Weights of a small GPT-style language model, trained from scratch on English Wikipedia: a variant of SOAP for these matrices, 145M tokens.
Each number is 128 + 24 x the weight over its row's rms, rounded and kept within 0 to 255. Layers, rows and columns count from 0. Numbers have three digits each. The size before them is the row's rms in percent of the matrix's.

# layer 3 MLP down, 192x512, rms 0.14, rows 0-99, columns 384-447
105:138143122094159143140150143160140140148144125127147125065138152201120126130107135137091145127135110148106123096147100107116107142124128120182161123113086121125159150140107095105130145132123123
102:113131148168146091127128081163112125111101131147121131122168185140116127163167167163142140139081130118088105072079126133075124124124108128140134131138126132135117124143161172106085124100085156
097:114140102099125125141151121132164096191099135135147094142112160144122123130127095105100133121130108107122172142140118088162133100100119107154161151134130138146129117145137119148146131144093130
107:100123129158125121100158088144121130118131120123128121127151062126147122151122108149149126148123095111128151116151102113153132109178119123122177117147133144097134108123128142111135149156156119
138:118102102140092147111198149151140114120172080112106161149185153130155129166103124113128135121126156146148157155125129146119063121131136165120131123102140116138133128141123138106105099118134101
104:120153115124157145170107113149140136112190101115101106120143092132118136138099128119128127136137129110145105101106140125158131061129141144107100063109177134125117144106122187106115133097144125
097:077131112085165147125119098143157132135126155122157123092136142084118118147122092133151111084168082132160083133150177136137126130125099103157131133114071154118124142121144121091077135106088131
094:138131138121099199125123114163114129174122113188130127090157122135138132101153104163114108148104093122126148111135158135132168143117134110094125110114168117083167180132117123160155149127109163
097:148077131155092116152081109132104131151155142125123129138076127121099120091137137117121099140123142140121106140105166120118174143114125092145104125091069112116120114108114094116136156125087134
098:132149143104123129110101120129160130145133142114107141164136118141086114134156119109108127100115133147115147130142109116127132158115074109133102090114080092102104197117133116151146121102142123
093:138115127140137122138143122165115156136122111124159121109140104077137181113130118130131117130090115099126131116126120151146100122120148170141142119135145107087128196119128083150125125154139125
105:112139131094149142154158090170158115142163150157141157143126169140142120099133160113148120137158119166171146126127111150115134100154132111165110165167116150109068121130144132134102144120105111
100:105150100146105101092144096123173138152108121164134118125152151193108117126092132145126125144119099061102106133136133134053145104146141102150154095160136125133114152123134089123144147146147133
101:110128105129112128130144120138133117094146133153186141120130126172150126124126124129162084152139107107167142132169111107161156094145096136139136136183086125142116154119139123134103080119106102
094:164094158086154128128119104121152149165112151139161158122119133150130122102142135142135160117126175119087127154116153164117135135126088135193118111138137134137120168145129098160157116123133158
102:116094122187136122134127093129106159145100102117126090134174127116126089171146105110117142129101094157134114103130144096162145145123145117137145133147083134139113120136119098141144066110071110
100:121165119104122137144140128106137142143143060147156152119151143112112152110124096145164101133109198121127119147139116171136113177121111186154107117123099148119142125113120083135135148146134116
101:134135165128115128095145124134176129113126139101167062152116142142124126152110112145139156125106124152108161126106085182162147117141152137137135123119130169133110139103127154138149116162126108
098:170136186090127161127114095124094088049107135104126147091096122152140127139170081183133118154163132125128106118138113156157098123111157135139101128132148122150118141098107140097123142103134127
109:140126091161115112153143151106129125117174094157147157122098109141105118132140173109088107124176123117117134118124108155163102151158109126108126115125086101125103106119115134146132123120089117
114:090122152106159124124168103142134081145135111130164112166164145120159125164163118085118157087129090147129134161124137149122167181182133112122158141125165124166137096142114172132098124144129151
097:097128083127155151121110146150048060146126148123157135137145129141122137123142109140117101149119109150111124141132123105137125112124137090092137146142182115071122143118095165112173098101135150
092:124109111145129171138130111151124161145119129131127123131095143131110135145151169128168140100141181114140150151061092167167128135111153125145110116112085186115151072132135115140156147150165086
102:118136155134101135117163131171101103154133127099126132114175121146160145130118105123139118121156122111156169123128117137141146130119117127106122091149165161128097062114123171149112131144118110
103:136122126134127153142161140138150159091100116155141134086070119118125121180183142128127147114171089115120151126118142118156132119111103146131127121110124136157120175135162166152098158119144117
091:134106136129154097124131127104108100147101129082123158138123114100117156120154127141096126146124156107161105156168109138122141122171130119150142158119173135124101140089141123185141158155122163
103:110108121130188137190144137130175103145115103143080103100128109127185123117102158086164128114136114131134149126114110144114113112111147138100180164138145130125101097106113120131142143139144143
099:127099137131151161139138147138171132141139145105105156102135141107134157136111100121130118124109123098129091127110129108077109127099086114129140096123116104166113124097153188164157159090131118
098:099167126126116130090164108151115116141084152117114108182138126134152115135128136114178157142143130090098134148125107156090077146189126122134119148125066138159124162143102130097114108132102127
090:135131144128126146142122151120132123158101167126098101099128170171155126121132150106136109148151131147112101136126110124128077147127126141147142126146132063148140137176093124117099161129151108
096:123141131123089167103124153105114112136086129160110142114163122169120134147122106090104087112174122137157157131125145129115118144132082146143139128133139086139144119123118134119126097131145178
094:148168088128111125114155142143142126135143143145117120099161132172106117141139133123182153153125132149146119117134154156131150140134118152080159114119151125161146130150101112092114167145114134
096:127152118128130122098121147164164154090158087120144123180152088123111097084136100142128118115134173149117100111116109172161143162154163151106125176088108138122146163114126100149069084108125094
107:105134146153115084084144094113098157111138136147162128102114170123169119139134116122107164127133095121118113106145169102171150142100079145101123087107155115150130148087118108140122133153141144
104:102117121123111173164156140106115104113098150103140088119098120109113164107118146163126110138133124134119114125124126144108102098165137161091110169169149112114152165161128120156143099134171087
102:148104144103120116131134123101139121093125126142117136144137110093130106104139126110125105141130105093128142136102177160122147181154120164127129118176175125124100120151132121092181126138106118
099:153117092171155109127112113132085099111110119166101126121169091095153082108122139131133134143141122113115130109103163103121127134129151103136144106156142110168145136141146126155173127120079135
111:146076068124116106127120121077160132139127120144146118151089126127172118179135113099132088116153144106130133124144103174159117139124117120141105121123151127102153168112111110107106119107124166
095:125113138131099130179135132132102146126122112145111160093152153148113173132157139112154141154131149110125191104156117133137156163126142086113135130149126124108101148106139103157149122138150127
110:139151126118103113120103123130144122122099155172137110111100090155129112125117136136089125126134182140125123098133129120145148134093118142160135097133137126149121121115136119098163108118110107
111:118118140157112126114096113094138125167120078127133109152127136132128174131121123113117136106120122133156120111120147113145151118152165135073134152120153127127106067140133151111120100146175101
100:145169126136147143131105150129161194106098156153150134127120114184117145147138144093092124119139157136140119105143113163143169129156140141126148088103149123130118087128124128107157150151161117
103:164149137159158167136116146127080136086100140108162130103167089104105112161095159107134105124138101144131134103087139114123129103121165128130071114111102126107151137125140121134105120158100142
101:118119160175156156154117169128140141149119112129098105148071148152154129133119129152145119080128130128117084138107093120136088114112120120098142097117119132149167114157131111130137138105107125
098:110140140092149110111156105124160134145135161140147140134107151146123131131130167143148114155108143127158114194143146067146127133118156114084091128100094118119108163113135112114085115055131138
091:136079122088157177141135130159139123152119141132130128150134115103156157148155138125131152165131166105144121134110143153123135124165112126112185122122106100177132074155139123112140131126162174
096:146141089132110115138139128126080122114122098107133114139123155073119120119119120137124098143122136118146111130150152116132112150072089103136169127097094089126129139137122054145143084182107159
091:156114094173120149166138127129139130131148101097093145159152144158128118120140110125142081172154129084121163140093086101121189126097122084103172143209135124099182050148165097101149153137136112
103:129120156102125125111162103153114145174141136102114169126148143132158124095149137145158131145098096127175098112119114147124134140171131130099139126156114160155145070132147163132096098153084128
103:116145174147138138112143193111060154142117123128077113148187105097115133150124145118128155136143134156136073112129115142121111082111102123112142158112091139142152110095131135114100095114145141
106:132115160121145128143116141122139139151126118107137170176144127121124130118128125141144153142119108105169112133138140107098147064145141112141107125121137119110128145150113153133093132165154145
104:112151127133161135130132188117139095121119110118095134133147147097122106117155119107148156105161101130137118135117142087176098106141134181093147129109137140126132138140112139159107113169156119
114:100117102085130135132120162126116112137131140152109122121118160116121111147112124113121152046112156100116159140100103122140104128132164135153160130127138158118139135133132160110135143115168123
114:165119140139121134149163147183134141091117174103112166124129097122125148109125110124113112163068141096116142126157142099142161147141112105164083112143138115138114100131151133145147118103114110
097:137114058139141068135144117152136110098072162099169071153133148117152111127130134141172118154083136131158120140127151125098140131165098153154101136130113120120169128148099119120147150113122159
101:152125128133085105142123128163140131101145161117124126135151148108123097111152131164128122128117147100155131104148148121077113106119132135095103129079131116125137135163140080168104119167117131
099:122113113142111152157078120167134105106159127179121112143117161135128129127111116138138122140115138130162149130123154095173149131134105087088143154088092115146130150074122122145140136136106091
098:150128144136134141110152148170093130113133071118104162141174099093127140165156109128122130098101100098113125143088138137144171105150149115110135144126110125142161084148127145135130127120110126
099:112070095121135130086137134133126118169108091110097147141166164129133123151112139102093136140126100148116168119105118094136143103100110130125141147160171131131103168140149139141105130133128138
101:135119133139136127163087121166140112111158127132113137148122106112136122185112117106136122137094101156145171136176131102134116147136141141150172133137113125153095115116136135154117159117090138
095:105136142112138108156162115103141144152125156087118145122109130157129145151136126144119166138129134100133171174138135116149145106132151075131134105121159125133103116090124149086135120142153139
099:135150139101126154131155123062138127089167071076119114136116145120114144137091135164149130152147114126131094128155125134101135113130130119133132124113127103108147143162103110108076092134130145
101:122084111106137102143122140107094146126090127131116163109159123131154130150108151124121156147112138153119094129074128104130126101137115105147120122140090102154130169102149141110146161110112119
100:133114079113117123078137168136150149132135147153134133121145121137117130121114166125149164117136108112132110164128117143082138086155117135131146112116107139102147174136123104128106163140159125
101:095132108164142152139144143118108104132146158111125111077146059156164161134144135118126145155142169157134158151099166134125139143128134097115120143120125158133143088098162125108146112144134118
098:130095149139148084142168124146126176090099132097145110147099142122131098160152133168110133099069101165118140099119134137145090157122143177134119119121090118100123112090144143115118078088153096
101:112116089111142112166142148119165095120117127122105137123099109140089127104096123125144096142128127146143153098107083081158117092125125129103129170120123165123144164135131161122140102082134122
103:114095155115123117107150125108123151107122110167114076131141132104146137108156121147153162132118058136111125098142141110128098110121147102124117091113132152109129215103142117146093135139109135
100:136117089133091125152120147161158095145144146100183066159118115092123122129147133114139151127113168120152161122115143124087091134136106147112113104098137145121134107103174121156151158148122124
096:146171114134088169102133083124146151124132112164158113124112121094105135108128148117098137134135139144133118133141108164157143148129103112134126103096084077119107130112153138136122150151116104
094:141154116171155113127113136163168141135108144108133127142127112122132125122131088131177128107135172102096178113167123113099185150101097178128095128099125135165125086134126105147119081119136079
093:155105081133152109147120138132102134115115171140119149151125142108119128138141096130118121102150149131135147118137142100114110085145129136113132200119171149113143091146153141116146145104131107
098:131063165126136158150117120141110125148157115112123154122146123133092104147114158142151133122130107117133158135147146127089130081117114124140157124137114126167135141169108124143167147111137153
106:146102145156103111130112105132119162149116099138127118119139176120183152133158129110130126159144096149109155139112152130132146132117130141162118074174141142114107107109140121134136160107167137
093:122114093070143123137123164100134153101121138107147146114146129144125129128097108096124116097129190129103149136116104134160074108114091114132093100119118140159115131078151137124121140130155107
095:106109096094093166125158124144132111166141125118101148127123121128088126131097106095143120139106152126144131121128134143143112166099123098159177125098122134131127171134100110117105115134101151
105:124197108165134174105124119111143133165145101140140143120138106120139170151117150129169148125116144095109134181141137165110119099087123087142159086117145128154126119148130144140114062124154094
096:091160143148107190151130123113135109169151128134125129154128149138108112155151152099097134136168145105098173140144141117155126123127147107168117158149096117143130077149115126140140163118142147
092:108141120110135117163098107106089107124160137122113132112105108135079148080117147187123118134126069098130095106109124106108132124110113138120116102125095112107117154101140133154113117125141123
094:135119130125132113154107115149128114109121135129094126120100153100124116131165092114095133092134098107139108141170151139111140134161114134097147134100137124096108142092136130181165120137138149
096:096087113145170148144149121129132106121122120100092113112127068132096116137140079123159142134149203101138108147117130142125094095160124133117111143098099141130165145098163105110154101099125136
100:152173092124136152140126137123141185169107126119134142097124129136155122144117140118126090139139115140151094064104145152125105126184107103114142108124152153115126113116133100164181141097123134
098:163134129169109155162143110082132126143142096099134115149129117125131117113100108127138114102172103152136136120118119124139081156142136129130128086139112113111143127144098134129134104176115141
104:144154093102119136149108153109130089159101159092089122097143109129136124135124107117120151145116116119119119123108102156134141103158096126094119099137138167125146110144118140158147128109114136
092:124138171127130080131158094135112089155111117158145173119120164101138124186117127123153150144140121117126126098167124098114144079157129131155127137084115113133114131137147093123092130102138116
104:169049124147127133102134114111096120111130161129145109112105097119052128126111148145110099142112119121149135132161143093077124156123146119166149137105127131114120134095131115125149132116167131
097:114097126101097121094089097126092100131098072109145152119154080137119116086091070104149127150128117146107115103124109127149156105133130146122147122102091142109154108173132197136101084149108140
095:114136108118128169121103132178106107107130163139142187101128094137150119135134109146135116070155137101150115110106113114161103117135119110123135145156104143158162168117158124138109138072110133
099:194150154126142075126147205133121114135099120145148097147147132118129116162087125149082132089156128117143119152146122099131197133123165126121118157112183089099147163103116147136144112128145141
098:147124114112065149143147107087156092146111169101152165146115132139122150091141097150110083163145163125142147111122145139141134162117120137139127150146130159125146159133154131125135130141146161
094:142143146148130127138106119117096142118124108102109114138063164122128125130122117126136118180118129137115143127125076122115135144125159166106118114137094128125137117130152152113147151181135107
102:102129117179122120134141175160129116154151152121108137139123122091103171093158128139099114150109127083135087158128145134129119174140092141111154178127167094126113134150107148098059153160111111
091:131145153127169177119098166134178143140101113127105152126109115126149107098153125155110106130178083139138154115096117128157111092111136119166120129155128158161109150121135111133145131108111142
099:121113129120164112181070109086103136140154150136133167126133101100146127109123122145098126150109102143138163117119145135135144145096151131133138158148151100114142150117111138116134136135128113
095:079114115112105118128119095105133086140121145161109107157139131146115168124131119142140099154150114140127130162118144147101129093096137118114128174106097122131109158134128146151104141169141135
106:127142106121133127101133133152108121140093116135103106146109133166102156126115163147122101141115144094150149154140166093114102106122114151160122128151105124119138155165117114122132143167129099
087:108127123112137121139127111158148150147142119155168126123097135117129138132174146158148136145105099117142112161119157114131121139134136130125131095141176125110132171091133126087122134123152136
095:128152147119138149098133150104113117128118181178122106100158114121125122134101085142155129117107155124108158132105124129137148156120149155115125089108141161142165125117124129134095118144174118
097:141139109100148109156126143143127126137143102082111144111099129120148151133104119106161137151109083109144116135095133119123124126166156148116125110126077121101126168163111108187155149120114132
092:183127139158148139114112138120124111153122152131128112138154166127134113154127124158134147116123152124100096130160129171142144067095159124080103115125111105179131087167143157112139140079111140